{
  "num_key_value_heads": 3,
  "head_dim": 32,
  "rope_theta": 1020.0,
  "attn_scale": 0.177,
  "bias": "none",
  "extras": ["value residuals"],
  "init": "normal",
  "init_std_qkv": 0.0577,
  "init_std_o": 0.0,
  "init_std_down": 0.0,
  "beta1": 0.9,
  "batch_tokens": [8192, 16384, 24576],
  "train_tokens": 80840000,
  "max_steps": 5295,
  "dataset": "wikipedia_en"
}
Each number is 200 + 40 x the weight over its row's rms, rounded and kept within 0 to 999. Layers, rows and columns count from 0. The size before them is the row's rms in percent of the matrix's.

# layer 2 MLP down (transposed), 512x128, rms 0.205, rows 310-320, columns 0-63
111,255,205,239,217,188,227,227,183,236,160,182,202,106,217,244,107,211,198,266,201,176,274,207,155,177,212,172,240,170,198,167,257,204,156,158,180,227,170,260,209,222,69,237,215,196,191,241,186,195,185,238,211,252,249,195,248,201,168,236,245,185,177,184,191
101,246,196,180,278,214,203,86,235,206,235,237,228,149,227,212,162,250,168,216,177,297,174,209,219,161,203,263,129,194,224,193,174,197,188,211,182,190,173,182,292,201,203,231,210,237,249,240,163,173,223,206,167,268,169,133,188,219,183,179,199,160,247,186,241
098,270,253,224,196,149,183,273,164,239,204,144,198,244,183,228,204,163,214,170,277,249,227,191,209,186,162,243,198,132,195,279,236,188,182,154,218,196,182,213,250,184,233,190,258,217,222,237,180,201,216,224,196,204,176,270,136,208,231,149,149,190,227,305,254
107,205,99,168,172,197,199,235,224,182,162,193,124,226,178,124,239,215,193,252,268,278,161,148,246,175,219,188,245,250,138,205,206,212,142,186,180,212,243,218,136,191,203,212,151,141,189,222,263,184,193,228,184,235,193,58,193,212,167,185,238,244,222,223,185
098,261,235,259,241,166,228,191,326,218,211,126,202,182,237,247,168,204,187,278,212,188,173,151,234,243,226,182,242,208,260,197,182,222,233,165,223,187,187,241,237,206,169,265,197,176,179,228,196,165,188,169,202,235,129,178,229,144,268,183,256,211,187,175,245
107,247,197,149,269,161,204,221,189,180,196,173,183,135,190,208,210,273,180,184,246,215,155,242,158,188,293,209,240,213,140,263,207,200,179,174,246,206,180,209,152,175,202,206,157,199,142,242,234,252,188,228,186,221,219,147,147,131,236,206,214,234,188,214,275
096,209,225,173,111,144,195,226,171,162,172,227,217,196,189,252,179,220,158,189,150,143,257,205,246,163,290,187,200,206,243,244,258,211,192,282,189,205,171,152,206,247,220,201,234,209,227,239,225,85,227,142,260,145,171,202,240,230,263,284,188,177,193,198,182
091,178,134,189,230,213,159,152,190,209,238,262,169,197,165,153,185,233,195,212,225,200,181,206,166,222,214,212,220,196,240,175,271,228,175,218,205,51,203,119,198,210,224,242,220,250,179,164,249,183,256,200,260,166,153,198,266,165,265,197,205,222,192,234,154
104,169,179,219,154,152,175,206,127,196,137,224,226,245,159,177,150,96,208,202,249,190,182,143,189,142,260,229,211,127,185,195,238,177,208,87,178,155,162,226,182,199,164,183,207,199,187,241,182,163,210,145,159,212,234,178,170,158,164,242,189,216,167,161,138
106,178,250,211,192,202,197,235,228,184,258,158,194,216,162,197,251,117,180,214,154,192,204,199,246,211,71,196,228,226,170,215,243,157,284,160,226,182,182,218,244,184,184,155,207,174,216,231,223,185,235,284,148,236,292,179,256,174,222,188,247,212,229,171,169
095,271,207,249,155,214,187,145,226,248,166,163,153,272,279,264,196,217,140,205,243,207,225,258,210,215,138,172,241,222,106,234,218,205,195,264,209,242,247,235,180,202,217,169,203,121,169,176,218,142,238,207,267,302,220,197,173,243,219,113,163,184,261,247,177
# layer 2 MLP up, 512x128, rms 0.218, rows 311-321, columns 0-63
102,247,125,170,172,196,148,118,163,162,276,230,160,157,183,107,309,154,234,194,248,211,154,159,174,235,166,192,190,181,235,212,133,125,167,140,225,108,199,243,189,234,166,148,280,255,234,164,217,177,212,239,221,193,171,250,167,170,223,232,214,194,186,155,184
094,207,258,246,191,316,132,211,146,161,295,165,180,181,218,170,220,246,203,253,196,287,157,185,136,238,201,180,129,233,186,170,250,162,189,262,206,186,224,173,242,181,191,153,192,179,261,181,187,198,192,142,202,225,178,238,209,114,83,188,188,178,140,231,224
112,208,149,204,176,180,114,164,264,116,161,240,231,148,205,199,242,230,153,166,212,252,180,163,154,212,152,169,158,250,227,207,188,178,200,252,186,206,252,162,179,280,165,202,206,242,205,232,231,125,209,185,127,233,174,205,164,253,175,146,247,209,151,160,143
093,184,154,227,213,200,159,236,317,218,134,191,123,167,283,157,278,178,199,184,108,167,205,124,161,226,290,219,172,143,139,163,183,250,245,193,216,209,231,191,186,211,149,238,241,235,169,139,171,163,248,203,200,190,202,226,222,221,212,150,182,185,170,267,142
108,222,198,120,196,226,180,160,195,158,202,225,241,252,202,194,177,183,194,246,156,264,169,199,166,214,194,236,200,254,198,251,175,319,145,268,236,235,189,189,235,189,212,188,194,164,205,238,222,223,239,144,187,114,277,128,142,200,185,213,274,153,187,224,222
086,196,226,232,140,171,203,230,196,106,281,221,242,227,258,198,246,176,249,267,178,174,235,175,233,174,287,204,237,141,194,227,186,243,196,201,162,214,169,192,165,206,168,196,211,168,212,221,239,173,176,177,203,253,191,176,155,201,153,248,323,305,180,261,227
096,188,193,147,169,231,267,142,134,222,248,245,188,202,252,248,130,180,174,140,126,171,240,190,226,169,187,148,269,203,190,229,135,185,162,195,199,107,192,94,190,219,207,245,176,192,207,193,227,144,148,138,198,190,191,167,186,186,148,242,298,231,185,129,164
107,254,166,176,269,236,176,207,238,146,227,146,172,162,210,263,242,138,256,222,175,234,151,193,228,241,221,139,163,246,154,156,193,141,191,165,165,168,205,163,256,159,226,195,168,190,227,216,209,187,174,114,181,227,224,123,155,218,186,214,174,238,170,135,171
111,256,167,181,145,191,177,163,163,162,190,167,79,176,222,208,269,239,217,214,213,210,178,214,249,232,142,199,136,116,215,224,143,204,134,192,222,166,231,119,235,260,202,212,176,232,259,179,194,164,187,238,125,192,235,250,163,255,178,161,183,197,222,170,242
106,250,215,166,109,211,189,172,205,145,265,233,259,220,192,117,230,182,266,195,250,193,192,201,165,202,293,228,196,179,206,208,184,156,122,201,230,166,198,86,185,160,206,202,271,263,311,140,138,231,211,212,223,99,254,176,181,182,212,263,250,203,250,221,180
104,187,192,185,238,124,285,202,164,162,212,177,227,194,217,161,264,247,256,215,208,183,237,185,152,213,243,157,253,193,177,239,186,128,171,213,119,205,194,118,184,165,238,187,200,147,233,204,206,219,198,207,113,177,215,175,179,246,172,280,214,160,222,181,130